Weights of a small GPT-style language model, trained from scratch on English Wikipedia.
Size: 10 layers, width 768, 12 heads of 64 (1 for keys and values), MLP 3072 quick GELU.
Architecture: LayerNorm before each block, tied embeddings.
Each number is 500 + 25 x the weight over the matrix's rms, rounded and kept within 0 to 999. Layers, rows and columns count from 0. Numbers have three digits each.

# layer 4 MLP down (transposed), 3072x768, rms 0.0283, rows 801-873, columns 672-767
504530480489493505496525546446515530449511493535520517497471499532519502489479489502531505489512467514502445477470494474483457508512448514508530472529501516520480476500499454533467533533511478487500509521499477530478518569464490535523505466501503493517519545533492476472517500520525519443
536510473507498540510454535543495503478525513506470534474480482511526512506481503527489508486512524496488483460474518506492465507527458499536492481485442510520488484519548517501521515500481501519520559532499475532456523528450525512508533492511470526501463562488544435550502516477523501482
524473463521528496527520515483545511527526507530529480532513549506502535510482507472499524498521531567473550477494484516464473474511496503458519435489438514522502512491488509471483515489477505484505519470521496470517514516567528499529488479510476495496506542478509507486534469513523535531
535543463548449500512521521453469513487506538503541472483508503486479482524529551469512512445508499495517526528495532452533462518521466506480511535528513491488525534557564509463512524533506471505524511516510543468515503475509503496477494485510507554515462488531550526518513507490514468498
544479510522444488541513439492495479482484478541433463500470506495481491501479470499512506520490481508521504492513517520489542463510466516498517501485539551501548486495546535489526506513517507485498497548546486488473486492515479438496504515464475489529509514450480485529532510497501494509
514509480498500501520484478494530559463478486521509483538530481478517488474485509525455466486498510530489467454542539500511513469540499490500485524458435508467542483507520495446472509478478442514525451503484486461472498473515497543563518470533446468487503507507518534520513486509485511488
492493501504498533524498471535528449472503515531523569538500514473494516527525541545458480509516491463513466538487505497512504527492504485467493487547549464482482490520481502504515529518559489489482534487527513479480510465478488462494523517542454558489478518533524493482475449511516563492
502475474495447511459509485518473451466492509452462476522526492542520487508532469502518524495525502507517543470454508533515499555490517507510463511478464524512461464449506548502479484503509522516489477538532464503438494487508477490530468488482501514484530494517494510530504511488509503507
495517523488455504513505466545473545496501484510512506547515516490503493537494467460531505513500475505484460518472466537498509501487458500521484479490509467448524510506515505489505490463518469541476533487520510521536496457465446503488487452539501501491499473515521476465494537475509518456
513504501494541483473469494539507511518477500493497494478469512520518473422506502456529541549497485525505466474515483484536481496507474447497489524511477477489497482478496460503514509489503499509510449497512509521477518492517503531485517526498479507514532486530498516485466516475494498485
484583474472516478523459483546509498500491532534508471461521479506482526453523515448516508483510466477486525522514484486495490464500520490526527500510486520554489546458470467521557494486459483493480516514490461482509492499523492544492524507523490502512561423471480480489526511507505459507
528525473446491489538476544503487447486503504480532521514532530494513516522448511503469499473460481469545487511485498533534500502521553478474494476476521458505529499513476522480515520456517459518478523528524502542473482505489480535522510486529512512544503478499451503471526444449518537508
492493493495531448470528507482533515474485489508514506480491474524495474481503524488495501525529510509459497481491487520487515540531504502519491528515475487527499519491502499466518437499492471511488546512547494485515479506495518506499494507462465538543544514487510482524511476515494480512
526545483491548507470479517512494447462487484511483501507476534462468532515498519497523548557525536540507500508561472532499461502483477468456514498503470536523503538529501505487508501507502515495512514516521530454534464510506496521498509474504467480488509478512448508504519459491493476552
495502470531485498527509503496496518497447517471471482478525493478487485493520492458514488469530462468519505526500512495538518523518489503518494485461507511501469525492528476510511470523490555451502501481450474466515505479459486529513514487490495475486494531491488506493494490483487492503
458462519487543495510490530484493447475478470502477524474467461479479516519494477512494524480527480471519568508543486481470545496518495494520473461484510489559496511481490537487461481463500535509497503508485519479516488511532495501453490505540537481439560509562506498480492522503488499511
534492506471517457493498491495482547537529497510495482537551521544500508502460487545480501505509496516491497503515475518457545475495540515518514481476475490489530553510492457559503494494485526522495494494539504503489495526540474511465518511496504517479496523487509481462509526509482530489
507521494514538505497549473481455465488512461493504503496509487502512452509509525501462487481479500493493489540496488525457529456508470504511473514519461485519479542509471500544515497512507450473492444499462529498497455543511507541554496533502512478470496492480538513521512497528443508494
559478491470505528482499496479498517486485536505492521515509528515512522485518488495506508513496487495513480508498501484485531495499487492505491516519478483466486531522516525485472475498476469521521504515497496487529497514495487498506521489516476517469527519498485515522518531506497511481
490503512518531518532511472537555499495549484524514517516537504517500540492472525498444521493489557520486470508499526511475533475502518510491512495522541499502470494518524494475510502461481493545481503558444493467492511498504440522530476504494506501458499485506518492473513458453506488467
505506490517490474460523491513482503510517496516498461503541506526534490500498551488492485474477475526516488485528490509512491508515514499512498507478459491501484517508492482468532521496473496514503453512477503503514523512493469495505483513504507517477482483472500533496458505530510501507
512483563521501483504498480478506480509468505492514528490499513532505530508506504510527491474485483506472499526495498495494518503504496521491497470537525514506519517480475533506499493469528494509485496487504522472467521483515504495501495470486497486506482506479514504518501504496507517495
535542514467524502498495475544491461520523485525540456515521485515503516494488510522528496492485529522504449480511504536492484501482506508522524467534503492488494513475533518477550527473541496488455475476479441526493505490491472512502528458547512505496486495482447499496498453529516532505
507498532484482496515503531478522566484521503521516484512472511498495485498531501491544491510504505509518512533500464542475470537481526526473496493517506513497533494477472503535513525495501536475554503490495472481507529484524489531478480497531518467571534533521478455512531506488494492517
544462478517461448463525508515476484495478480475496501498468545510527504473508493462511513521528507451510533497493521460542494470498493502488460504502513506492506530465522503491511493530504517464483475469482536540533503486459476530514521486490528527529499499525470488490552498502489511495
508509519496477533540489475546496551514531490471522544488461505493511460442509553508525485540478495513495540507514503528524486486500556503486443498521437483507471474489511545469510463494526531486459534534524437517517466523514484507508534483498478533521537461502521506503512490491501501509
463490501482494480500433473502488506480503463510508471462470525531515523524501532519507470524447477503499514486466497507528468477464532489510487499487499539504492511522466483519507544499534510490458446505492542500511544498515461516465492481533450521489487471454492488525464458549498477459
506491505501475504449502516484479458471521503517479518458482465511467523534505513515546478495533526499485520474524510547500523504491474518518479471482457509498517476475510525505481473503523513506467481463491545508493534462504489541488475512504529528547491482501489519491537460521503492535
529535454503469492503457486503493477489486527492544480473458511489493479433488534474452496485500477496552529443494521520539505524496502504555487494472481530517501492492468489495512469498494448484495498479524495479520476466485480490502519512485495510464493445530535506498498512502472539467
486501515470517465491505511480471526489506433468491517501483512534479506477543544484553474496490525480513523473480530492503532510503497523563498508446494517504468470508526533553482491499463517503523503504515466506521517544477553499458506473453524510542493518532454517530506491504521506514
480535519507479498492517510492494515507506498475499438439482482493484485498538513460531519440517502472514449499499515528518460499475494480494486517511471489486566566505505502511515544504497540523509485447551452537468526513526496490502483478538480487496468509530497518507481501525466469523
492459535491521525530495441464515497530479505471472482490505495491455508474511511486500513522485504512464462516450526501499486450508506530526485443520494500493524507484478515516506504507502496528467495497573517472501478481442495505493473522520503511474525505459507473533544506490552520490
552493505489495529480499512505506492469516524486517518493492468524469484509519501516503522495475552475487495540501494528481499516490507522465465492504559519518528487504491515523509529513519500511481482510485482489481500498506521522486524523479475511479510505519511487520530488481501527490
506523501513467503506481505462469450454490516574437487512497505495488460524485548574474467488486519460488491499494492517513510518524474537513480472563469454470518567469513500530548468486533495526518455521511459505527467510531521537505476484522480513490496523530488525498522477498460567441
444500531498510477499496493532489495478515481493441492478494518514524497474497516500489500512496525554531473547506526502462469506502504481493475459504479489461511489503497514519492447466514456489512501518509482539529517484542525492521494522513500554477477530470513516477504491498494477508
505453540501471491479508481491507545481468478457535509489488484520496520510511497501501481460542485490472493478476510494508498532526565539499494503505494489485469505531494529514476507485481488477499517488484484506477483485510468429463462506488487513504515500471526509493498503498513509513
521514490513497468526539541485446491510502480514527536505498499486499474495503535535528491505529529525502540471496501499491473494504509487521512491476508492507492492454488509444514490484518499524526491447534536487520492525462479517486514528520503475491502499488476458514457499512506514482
482479487496522448504478487509502543512486484480505498501490495488532467495519481461487451501483533522492500497495516493466492514513512492497519507486469501478507480518517470521542518519497491494525512504439505516499478501493523479475478479473519474493518487507483496519508501513489472483
500524495496505535523510468555503491501489477479513513470534476467499472479497515509542497501537537490527461496507502514476496490520513530479476481473462499471500531500448464499536497504459490456457475482484492560492432490417502505497491516488466514509476528505519502484508479527539499487
477505531514520478465501509498523469550478472515519520423512488489518503503503480476489525479513535510526511463497496516529496500472507487533516542521530484453520524499501513432462477501494479482438487477518486487458420517507520500476502491537530510527486500576482437492521546511505509482
520528511498563473494473441518516492499496513500502502552556510467512476522533473468488488477476481496490469485491484476514491514503481497474500531550522541507513502516484487530506457507497529516458508518526552517480492493504488502523454452520473535491486485493508526526487498467510514486
475518478534478506527504533479540512517496473469473503509507481477511510534514481506473473509513500442524467493496474502492528520520497476471567512491535529507495494491466496530533520532483486500504502525521485538519497488530520467512466478501473540484474505516482522462504492483532486520
504493455462524458515528507534507494487496519508472493477549524524516521480487498503508465502485529462510491476500528461506528533476461477505516514508505475473489503520527529521510491504534549518486524521518498535495472517473515537503488520473454529496493518496513523503525480515545467513
531515498499512472499481473508468499518459548492483497482543506489526462483552492525511506518481477483492463471498502481503527478496484486505467538493477490506507478516495516510481514523479513575476503518485485479499526504513499501527542524487466490479492491506533478508490513480505493528
432497472474536523516463529492504484500468473456478531536444480517504491477501477494478492527527485482519521504459498529513540512484522522480467556493529519483510507494465529502500523533536498526471513524452490503495522479558448481474499476467507552523496453482487487552517500500505508518
510535522503486524507473443495544547495499473547466464485521469475518529505490484486461479500521510464483438532456495493482540551498515523513470529487532473506470495437504481498514479528465445520549511534503477438459498504479462484527480529512539472552481528504515473471476516516560477486
493486493492523432530516453483475509492454498522487500502489515511549471494510514507503517489450517505491505477483515502483457513502487489500514515572484476505492513495458476519539517486494458505476497506469558512491459501535505515464482521533507450485526495489523554519458504497473463458
487463469509513473514489503497474498477444533508501521501518503534488517539519482503505442464470504512456502488505498477504502534517471523520566516481543463498499493522522520485540530497560484511561594500523480477458509474513504490496481453529490509501494504495472500534522490544514513522
521541511469521455483527521484507514503501457466508470525476484513540488495497493477465483518511454487514493508460485474511482520503517507469470491480461510526508543483513510519511494479451503487518541475484454549472490477518481499509447525453538486536510532511530497514495503484478526480
484530468484503528494528496546552488506488514507486503468510490475508478514474533487482516509497503492466486481415529494502523476497485529517472497483450462480487448474468515487484518498464503531520477516483518519487505522459505483513505515490457506529542500530525498458537508498538441493
518514466494519506522486503491516486442508483483494493461500531513506506515506518523529487490503447475469499474477502473543485480537507487562497463506490474483473522465507481540501540513476510486520465478525467513474496492516535475492476479468523503514491514461532459460471508491479544503
498477473502486488487500492526500445485541496468506477491472528482564465503500559504523456513525491526506524477510486499454524495496520499476522483492465486512481474509522515549506506526473497483524509549538500451500512551532498542482466445519536485488503515498495500522481521486491500524
507516497500524509509505505448513480471538540474499514503499507525485513505522509490514452551495515500471486530502513489519492452481532503446532491521526518507513498494498466481512518489496516493497477483523456500490493461499466490489487473520508478468537487494441507484499470488489527513
518460521437484475531465490502550487492473503533519574459497515555507561488519493487512507459503520481522485515560500494494495456518501556479514480507456477515462485479488525490473516482482496500482508479519491501500501477489452517498441584499525519471516530506482511512500495517493504500
496505514509506499513483515508494544531528488483501468495564464497438501477517478470485506525519535486536484469477487499504536506441447492538521466496531468488530531485496470490532532524526522510507488458471532494494483522509546529498503499467505454558496494457519498518497508494525489500
484533463467555464490483524526484465458480482494513466513508499537535445468449512480487506488508525455475509518509520497478481483490513522448489470542466506506520519468547498496514507489478492551498501495550503508584537500552492521517506496511462464453529544501490515517491492493544522486
480499485479477502457505493443540474490487489477462501478529480468494471486443466509521488488438500475483505528491457491483475511557501502515484520537455559484449521512459500523528487470512503564497517528469511541514482549531504500495496544459517518517525481517516507523520513511466481478
483500480482501476461512464488457478507478514500500521509524526516512526491494561515490478537532518478489491493499498496489458496521511499501536530502485539519505526498480490483497513515491514469479523516510484536465510534500516466488511486484509473510508499522492514500518492540531450505
478555535542480533496500525542540511464506546519476507503532483517487571502514524500502506538482530493480562505521497475511501537532531538515482557508508516493513479498539507472505502509555467485461478511478578464491527492510496497519483523553468506491489480524517529494547502505501506510
494509514521520507491511483475501479517484473521498504501518487465494483512495463509509468478503489481501477527457463512522495483473502489488463509542482488471522511514554510462466524495470501500523509502541528486505483463513483522537470500519519486498514486468475522494527494463465489497
510506509475489484512481489454502527489485533473515470487511543494520454492474505491491492506472455515465480518469470501496453523470486546489483486488507462514474487505486515525472541467538495512520498514521528485482544468511525502524478477478508501527534487502500473525538489521512512544
491462485517494502513491530508519507490488478487470492474511517499504489480484470485527490522471528516561503537520479488496528533513478499446519505510520487525455533525492505512500492504515509490510519513511498507505490513541478560465533506503507503488529509511487517502515485524486483478
484514503499495460496488511477475498495486536487506517499495505502484484494536512458533459492464507498477504461531477459505475504478451535484521484498476499520505520518516461500493504513471506526492485498506527477473539506462468510488474473526490530535464471487494464503473500511504500538
530457538482494483502489517500514562472505515482492514445505492497494424475501487524475458513466485462509494501484506512509529516563498499512497513523522528517511493505506462548480488463524544487507463520535442473516524502531462477503542513502500493488511482509511532484443494456533503467
487527506504497520482470508487462532511491494489512508466478449476535482519491529505535492539538558502476536548495482491511569512513528475485480466542482456449501523518514467517505487518568506535465492530476468506479455459499524514520506525521535526535493414482488493472488483507522485484
494510523457513459525524495531500449493511503470472491515492455494510479493494537488474484518510549514485486509490555429519514496499509470462475497514493462519480472446500503497507526452502473518498503513512485500449513492482505529483535482509530493499504497530511497537467533524489446502
480506560532477524515476496486518474520483465490452492498528546481539487505525491534415535509511490463527442506495466478484497482535554522488527513510545503466508557476524518433495497495497504473498537518467486518568493510510554525495486533476508486527504517489517491477522497436517507508
572487519433543536513496517527549482482514486529473505520505498529516512470482508481451482470535533499496520478523495511515454537504494547471487475526497504502536490477480480493471533488470545525509490500519520474499500482487497468531486499506497512488491513478507494516490462527551464492
485476524528552509485469482514515501495462549476503539521512486548449498500456452499484522546494532524485528515476483496482531471496474536513469468494507531549529534512499583516492483484535458508448499456457493478496457482545491517517517483496464516523540477513473526503465488479499499505
517507451535539495505510535531501506494540467461505511497486466480449475506489497511518482496496498511523540507524494548523499536461460487504513485452517466510490534468483531492516471531495505493492530492507507487476474488466508476487451476553483524491498446498429499498512484514509530480
470514512522506483520502511465460543516498500530502473467547503484487523503505507493498501498516514530470469521475485506512501501521513500440540474495520507451486512543495500486511467524486485510496523507500490516534472482501520539477515500533526477500485501492518505483485486465480512499
536496490510475493528482498523570491489507507507489447518479505491461504491493485534534495495530499471508469485469470518465536485507466490532527492502487541495519501513504513468495471478523509532519521515499474487513505488525481496500463528507515495520517487484558551465505513493465512481
521541501510509510505462470489481524485532536507464524500472498525527473496429491546505498498493506487531498477452518463458497467459492545471531491513511505518504485508493508477510481540488451490489498499499560485486525519553506498548534535495518513459468417500534508492539519505500473516
# layer 4 MLP up, 3072x768, rms 0.0307, rows 802-873, columns 672-767
501496473515489440524484484455544477506500494553491485516482477484486503521492515491495471474541478532490484468529499479466493475430489488506475523496529506549526457489505475480476500546495453474510485468485546527474497515512480522500514501443541462502501536495525539494478520507477513473
486509480502488492497528492504493487478492457506436469482535518542484473540503531486502578511523511468529511506464496462553478527500421517506512483518512520502495513495486509505482465546495515518517498537515474496490512525506531512509455512501505490496498484483495537447470539492498580488
513463474524478526501537509525459481472477443491506495501460508570522513528437484475468499543500498520514539524501440534472481474496519492457477492497522550480493449502483500504540497487531483510519519512514512489482480503500516546527523488535451460561516506524477502513486505482519513467
497478453513520529538511511483531486521522493498504527481498495479471502488500495513561529528508534501520534531500498501521486514494518523453444501454497517475526484522477542495532474515519514492474521567441531493466499547503513490538514480533541520550556518489526474495437515508534501486
491502499487500511542488487515464492492470517511489479512474503496481493543432493469518524510523501466522505530555489494524471483531489495484524508479473474490468471548450465487441487519472476523521566491491519498490482529513518478492522509410524486495500515534528510492503499503487489517
513496510508511506501519506467510445479469496464495496496448489556510491535446504472537480505535511447504484489516501478505456530476453509528519515525511506532558470480498524510449492495501489484490515484496552518446511501517488491499505497476511541529486517499478507501479532460500504473
485490522491532540540512476505487523476513464470547480496469486498509508516475534453501468524512525468503500514471481496492504484518462513513510518523518527503545491503473500518545539523466508483537528521509451491500524546479495488483465487504531498505511521501494497482468519482517506484
512499463489504479478505524506546470522473487484497511549419532531460459497496507480486495501505458518503497492521557430490528499486480513491543529514482505500505489483492514519480487554461476486529498469510475473520486504501570502531442503512528472514538476460504534470486506473492507503
480493511483479483479506508470503483506481468495491482505494513513478523491438467524461530501514503460525464495536532490541502493445516525480496459508503465502527513510462518469507461519502476488521544535513497546480522471514484509488460494518529505465510512499491526473484455485443520468
429504491508526478537508489554468545511511505457512524498562482516523505507493546485462468537516512486517555508517492494475490468513555512446482511446490535507474497486486501520574494462522452453508523524492461513507501522464569476500525485495532464523523495515519520475529510490436480484
520500495519537541541507533472524578525495483512523461476481505446477469488478547479437477503478495487474504541516482491497497485539492455505517533536490483507533523503531435500517486518508487442551490527499455527487485531490517502490516541520503487482473503498509477428469509529474498526
546453516498472490541493523508517530498491497517465483495488479518487566509542522461501552450502469522508447495538467534503475495492469505497540485531484525490524479540505496488479520499531494506507542496472497470462464487502553450458520489474476484542502487483501513479464501549485542453
441490500501518543554507520503477492506528484472488541551546487530493508507523493516463491517508498446482527521525524518491522493494496477511502552493502494493501505505480542485515489460501478527511534495477526498513453566475513482467532483572550523471503528469500490458476496485501482469
478504510547513503492484572480524506502494479493494475481504493484508516482486514494517521520543511523504482486510510511511495501478501489477517482507498539501501492509518511534475495481478467502539552485479489508510493472486518488496514505526497504508494527499504523460517514469500546473
589481469475471492533499514476517463482496503495481477480496461503475497480488497501473535500484493452505489491501542520516481497501497523535499449493526524513518476484496560479518527518504510478556503454488480474539474494489526488503497498492464454479465493467488505510496483529489526473
451511541510447490435502523490515523535470503507457500521486505485463530479499471483504546521485512520578519465486488515520515535517490509513509519515511505541498477481515542467472449502462492505499477497504493502507497501512498478470477521513533465498496490533507532527468517473527486547
462509507553468487545535548552484477516548481462493494515472474512468489523522493498495535466523512499477568535478452466500536519504508527511504483490485492471556482472515507502496481538521471512448543532447454460474541490527520540508490473510512502501484451489534536464487521473513534465
521464558511461509504491477447516529522527468464487534462509535480491522521493541491525513527501479524515527501487451439529488502515470511508505488541501502544464508481527474478545509474491537476512487466471496474498491493504492505528503471537516486508520494489496484489528524510507525481
521527492506449528517500498483498502492535460530479478470486502467429485577447502483483502480553511451501489521486463517506464483496476489504444523471475490525498474479459517527494488507511497488459486496447525516488491521493529481449529510484477506527507489483502464461499474546529553506
507486494486490508513534485471492489520503473548535480495541500519484474517544527484485479508494474509547524477485497550554512465477477495479504495525482495459513489504481475501548454502469500476520521521463539515540504497475502516486534469537528470518492511506464541486488534462500513487
469518466487497483493514504483509558524546469509533448522547517489498452507500481496475489554508512508507516506517469521507494507516501489518515517424489464511508513520484465501489525514506514474506495494496478530499477521476490524460507514519498499475530505508488509475505512502517454533
534502495498494526498489532470500522487514503498490502507506481532500486519477448475534525492528522527478514529483489498466494496529490467480493504444471493483476501520486482536481481516492473518540474482509463480504487504479480473503510487524516484496509499512514466524469483475495462495
475480454503453508512492547506504507542498482492467463499483526516499505547548509461514496512533495534490518539508513504438475484528496504506498505530480498499468518478483468522480467493499475535537482503477478487531499498471555514477481510515481518488545515512518505511517484485533503484
486488480451480496489501509511496508470509460543537515509546485487493494539545507522491548516471521515482493496479496546492565478493482534513491536518505526492482498511509493481546498468498500516478539514508529483462546488518512457502507447529488497473533520553574542542495537518497463508
501521483505510486425520520490524502531479461516492477508497472503470519485462446496474486465481505486507501495522490457493475511475520443479537479504517509551488482515487478496505493493515443497511512486457487484491482496488499476523483492503540522505501532508522515532460500496509494489
520541474529486486517493497485517511482503503536540484523506485472479452510541499490495555484553468494487502487491487492541523485512488487544520543524500478462559490483505457545534476482441464492567489512478552466537480462453521490482520519492519494540485489576517497472499476519515446521
538530513521500555471515539505510490460506450499511517506467468539521524462505524483446492526493493507492499516523460489516422484477489498506465502514497501513484449479536511525474469498428465513521527522454492505478479501506501493486503466480473511489496526548450544496479502522501475499
487524497465562485498508465480520457498515486511510501509473520501489534524500510478512488472457500503496492457542482474455480485492492526471515459445500463438549480517466498489532535479488531484530499481475457539484503487495526526457495499468464502501447493481477516483475524509545468485
515522490495537494496494546537505455483492498527513538471464462491513512499536488541491499519466500473506498540512480480485498498493464496499531488459534532528492499541441537480474522466539455493520534462508478431508538455531467471520494507492491500464485543529497523527505521499480484482
473462466516518489523441463481457496559515508485505500532468449508479526484502514528503530503499524470520489564540494498464487528475509497500502477471540509503516454459495467528486459484487538491511482468494506505503514496426518510529509459465475498512444535543477526529462514485515532480
459518498485467484450527507477491511466493501510490514518517490495497511487470506473512483456516508508498494497527488480476474518471471478531521505495534506516497478486463526504509496505507508507490514520493504509531516479472483526510460517502525540515502489444534531497511474503506487505
486528501522502496463499469525445475539481472468498519501491510529535504537518514475494468499507500556517488488502498510488525546468529467506528525507526463504508492443494495449491519467509511546494458508513515532506520473469501449477475492492504503513493544587490484479476483481469476518
475511486497521497533477489486464490491514499547514522511496514493449505504508490483541494523508530506501515497494505534491479485477476538524437497494475493487538478525464504493441475514492484525478472558500514514452471494540508467485534514520496493522515481514475499499490530527475519507
482533503508519521459475491496478516514526490509497501506500503457511468515519521513480505521501526478546474516517479494518521496510493468459499526504487541505454487520484482485510514464508492471447495461490538498504480553445493523485528503472542504487546558519511508442498463541531494525
519474468486510527479496520542501463476518531552492478502527518517460484471494502467523497484477513501520519514531478490502484476487518464475509497537493485527478548505502495463486496511491505507493531547513516488541452527488485469484480524500547544513453517493510480470494478520506541512
462530453465509464533489521476534482504525498550493480466495546469504508523503482480511514520476467508492456503544514519508514466494488534523496534462525489510484495532490514539474493572450481496541516472526453477505506506483487483453549498491506475534481484521513509454503519485492495510
506477488477506554463466509503499469510543472481474494486535484512516512519523507504509525479548472468498509523538531499498451505509505492471492554508518497528480494499517503465499492544483499556498530494493515488512502503506513473505507541508494475494506482481490548508496517469493540494
490473510538498541494490477519420507527503500529491512522481493492466539494498499512435524475464498504546477525473483479494479493465484514495518500482502537513516475474519523495547526533525503504481539420502506554490474538494527467474507478503514461480492495490493577504494534496530483487
471502521531532548508513483495479519495491502489533464508563500487553506560564529464474515538545532480500510509538479482479495446503530452512486532482495518513529521552476473495462524506511498514517513551458479454499468529470458475494505509489486467488541456546497477492519488464516491478
505486490481505523479466527515498487506512507506505540478433486533491519553530483487514493501538554499520532542520515539509532488493550497501500485504512538501488504492485505482539514495498517513506456521499467504468479498549489467475474521521525483507505487529468495460485532521549476476
478508482475515533453467511532498538504513493470454503454505465518481545515508529475506512467554486529515512513530496488507502496494507438534464510456505501519517514514481521484497463483503497588455463488463527452515518486483513454506494459527506512524499528521503495480505513462521481472
539493497496474565463481517499516543501492458477491501548482461525479479526514548514477483499504542506528522507520474476481493514539489502500498520521517524530509493479450544508510488476440504536471514486480492479509501484475489437507535516508534488505512446510467527492461560508537542511
495504492496480505481496501495505493520504452501492505512516514505463544489480453511481489499501477509469504459539492517491441519493493516476548487564482527461551516502490498492486510474508487477501521488494514490504493511506517513493491493512506514543535522476473504511474514509521477493
451479510513512523474498530507500509535521502442526499473476530494452478515502508517494485488471518520492540506483496502508509500503500485482500476518508495497494540508512507512538488517489494512539493528492515527528480513502562511544500487512503494492545498532511505483518501502479498486
533503470500508495524481506491495473517504493483523525534510472503497505480524505497488504532468507444512470536454492550505509526519448502494486524521505495511482524550485492513476503471536475481483477489500537512462466489493526493484470481513501482521511500498549446520483529532513521472
509487479492448486473465545467473512513518518527506524523505486512510531480463549491479490489530503446459519461480466510508506522495461505559526548482514483495525495495506513485532514530511483474519508515495485456530512497467519470502526521485515481487508486484497479531506530435489546524
461500467544453499543503493503479513493509463509439456516502473499474526559546492540518523480539503551489488498447502520482504482488471521508491532500496488508528477519495544492504464482504505533488472493503486467497443464539475484484472502497486509523499481509535501499484474500462481504
485474497483516532519489501525505451521509506526440503499497494495493497504503506499508522460462482464520490458558518460477483466506463496514541494522500484473475455531465506498493463496501486518495433451482471482528495496510515480509524492479457520523499485551494485435508539512489476549
529481497491508467524495495500484532504487512513468530525503554502529476516506487477463490509529481517508503538518493512464547494462527528485476480499523504536497494470518474438542511486524525513452558485502528483495468513553443505496526453498488513517529527510498485468497496496492514446
543531496519474495486463468530476496519522532529496504499457489497501514452525488503459492477466465510507525522516470532510456475526507528490516541457511518537536491516517492518498480537511481520511552506526470485487491523481509541483503448513505432477490487511529518460526472502508506505
506451482466464512454512529476506540545530494487489476535471463503478503518522510491503536486526492484500513523513499527525461498483507477562512518559494515482514463501513502485498542520494526475470526504516465483475504489471507477510532526494487442524479506532460409475450522475481482465
496526499476461548493495488522469456456499503538463505506504519512514489489526503491485519494442468509463509460533487459530499460496455526498506460501481520506510473478484533502542520532514514524488536502486494474506525487456526493473544522495442521495514489485494540439474530485514468489
433468463507481532494518506504532520481499500479540485489515442510450441489524513524522538495549497519480518539497507484482486504511514491472501498461526488486514495522497553491530496512523523465540506477518466480501498556497497475528489475515488472490494484463500502476468501523500472493
507490491493504472495482468458466511531477473502510510498448496492482527504522468509526509476487474499512468492524498459510445508499496502514545498494540530531552504514507527491473485533486508472509517495498555541478483463515476514499475527506476455504503515518454502474509506499446511461
517519463524474457527499480493505499507512491504488508518511530474512496526507518502452529483490492529533513488479506519512525479487494537548502532500540545541532496476533507521503481530508493453499552551507524494532499508516492518503484473484532506477530518484479510497504527538476529507
531495498508464486492440488473465531477506464551472486528542476511454503473527528503503528484507512495498500541506473534477514498448492490501483497515479520515512494423503450458540501524511489508458487529481531528474487514501437515489449454458512496480501503513516546458485519481530503479
565552504490457529505485490477519528512494475500459525478462497486460506494480480532493460460539503490513473485485476484532527449462504489491507481486484491526550518509492495453528518482484509506493465479496507487497509515515518548499493484499475552493512504477502458524454531507537519468
519531467483510506538491531507484532535517484483489543524511535502514510478462448461503524505476510506495499478518487466486487508417494474516540530477486498496541507483453523541487477511512499525513465529540496539466494465548504449492512521508502544475442537490539503506472514477511509523
465497497540495493508465523517502527486519488477476473489453489498527496525476512483485535528475492531524554549556461511493472472523499516524483502471459514495502478483479544535491474504536466523514475506462534475520507535525527456507500523524516493482514481505531514484531494487504522503
507477486506519509525428457442473480520535502465525521514418421508502508519436523491478508509505464434523487506474471528492506498509478484498450486543558522488534461463474518529569526512463434438491500527538500509458503487508507461510516466441513473549511500539483499480516541472480540503
483521511506478491467518539534500488502496477484504492515515540500442500517465514521486498471477493490509522481498495478529486462509503493497479521533474495487506491465506487474508493482511495526498512536489508468495488526469536466521517507509489520485534480501504514476513500506496501541
474494461494520498491476542524543467533544482542487494517466492510477478487495494493511534522513523517509534488443510480498528529475482500523502518522490543452499473455512520473526500453502515502514474512518546483560503516457575492456537477497493488489535487477495545533524488455512450464
512535507521479518505511482497542479490528472508540503537508524484500557465500492536522561485520514511490510508509535514521457506474492538503477472446518560502527454480504522495477491485523476501528491509484499474476510436512551506484478485514498533503454507492492546494520498508535519450
506493504501556504480490504486535436503510500524532501552477537502504552521503521491451495484465515420532523491520508470488475478473538513509521508483506516483507454489520485479505527425537453490571506546531498457530497525463553494525484507534514481509511571516505529522478504475471547496
563518471538514487474480525496504478521491488512478476516488556506502486481548515483536480477491533507515518465542517468485482455512480476492456519484533487494481487494517465511488491509498462504502570518493505482521515456536515499515512474537488496466499513478512527454469487524468523444
496474469459512541497485522467481472487465482542489463493491502533511550517500509475440546456547500460488473483466499519484509491538533446484525494505495519480494470471496501520513483471483469461532521517502514455527468507487584477477479483500501489475509511508524490496433459540556493408
499523481487488514514513506487528515499473534480514516491487494502497503512478487515499516542468499506505509485489514465522555508487500499521499547503478499495524536523519485504540504497466463482515486531479500519512507532508482492472497495504466492532498527519541493470466535498501517489
486511506511476467488474505529509508478545455504449499471486498547484538520492503481505533475499475484496502476511449525510489460490478515455490492487530535513505499451525509494507543524503490502501454538491496492483500501494525512438486513532501516482504495549505521498549514495489495506
522479480497503538506543524497500481530539513501478479467475504548501510489483481470478494501513488506527492520493487537534459518529476454515489503503492514575456488515451556489488472493515531525471503520489499469499492522514536472460463490503539484507495498523487475506522529527518526493
503484532510504517541490454497519500505519467482450488483483507449496481462494508486496494492476487526495476538531514502514513445501494530472481478509469537525522521496506486479485509507554516497473486450501524457473485497518493489503480519445499507498477508466515535481476519516518508509
489484482536498549525532505483494452510509469463490529507462549523512495478520511461508497463507478491495474550487483546517431494498501501469500479477477503497509520484469527492495523506493519543516524546479506520473483493505501489492489500488482519530476504480488496485522485476512514526
552482491496474489530484484486506529526440481529511516516499561492504539528488553479495500435497468511490493463487459490478500498467511492517513518492481513467531503482512470535492497553559531512484495503506511520509495512517446512474523480502504483484505468541518518408480533490514510506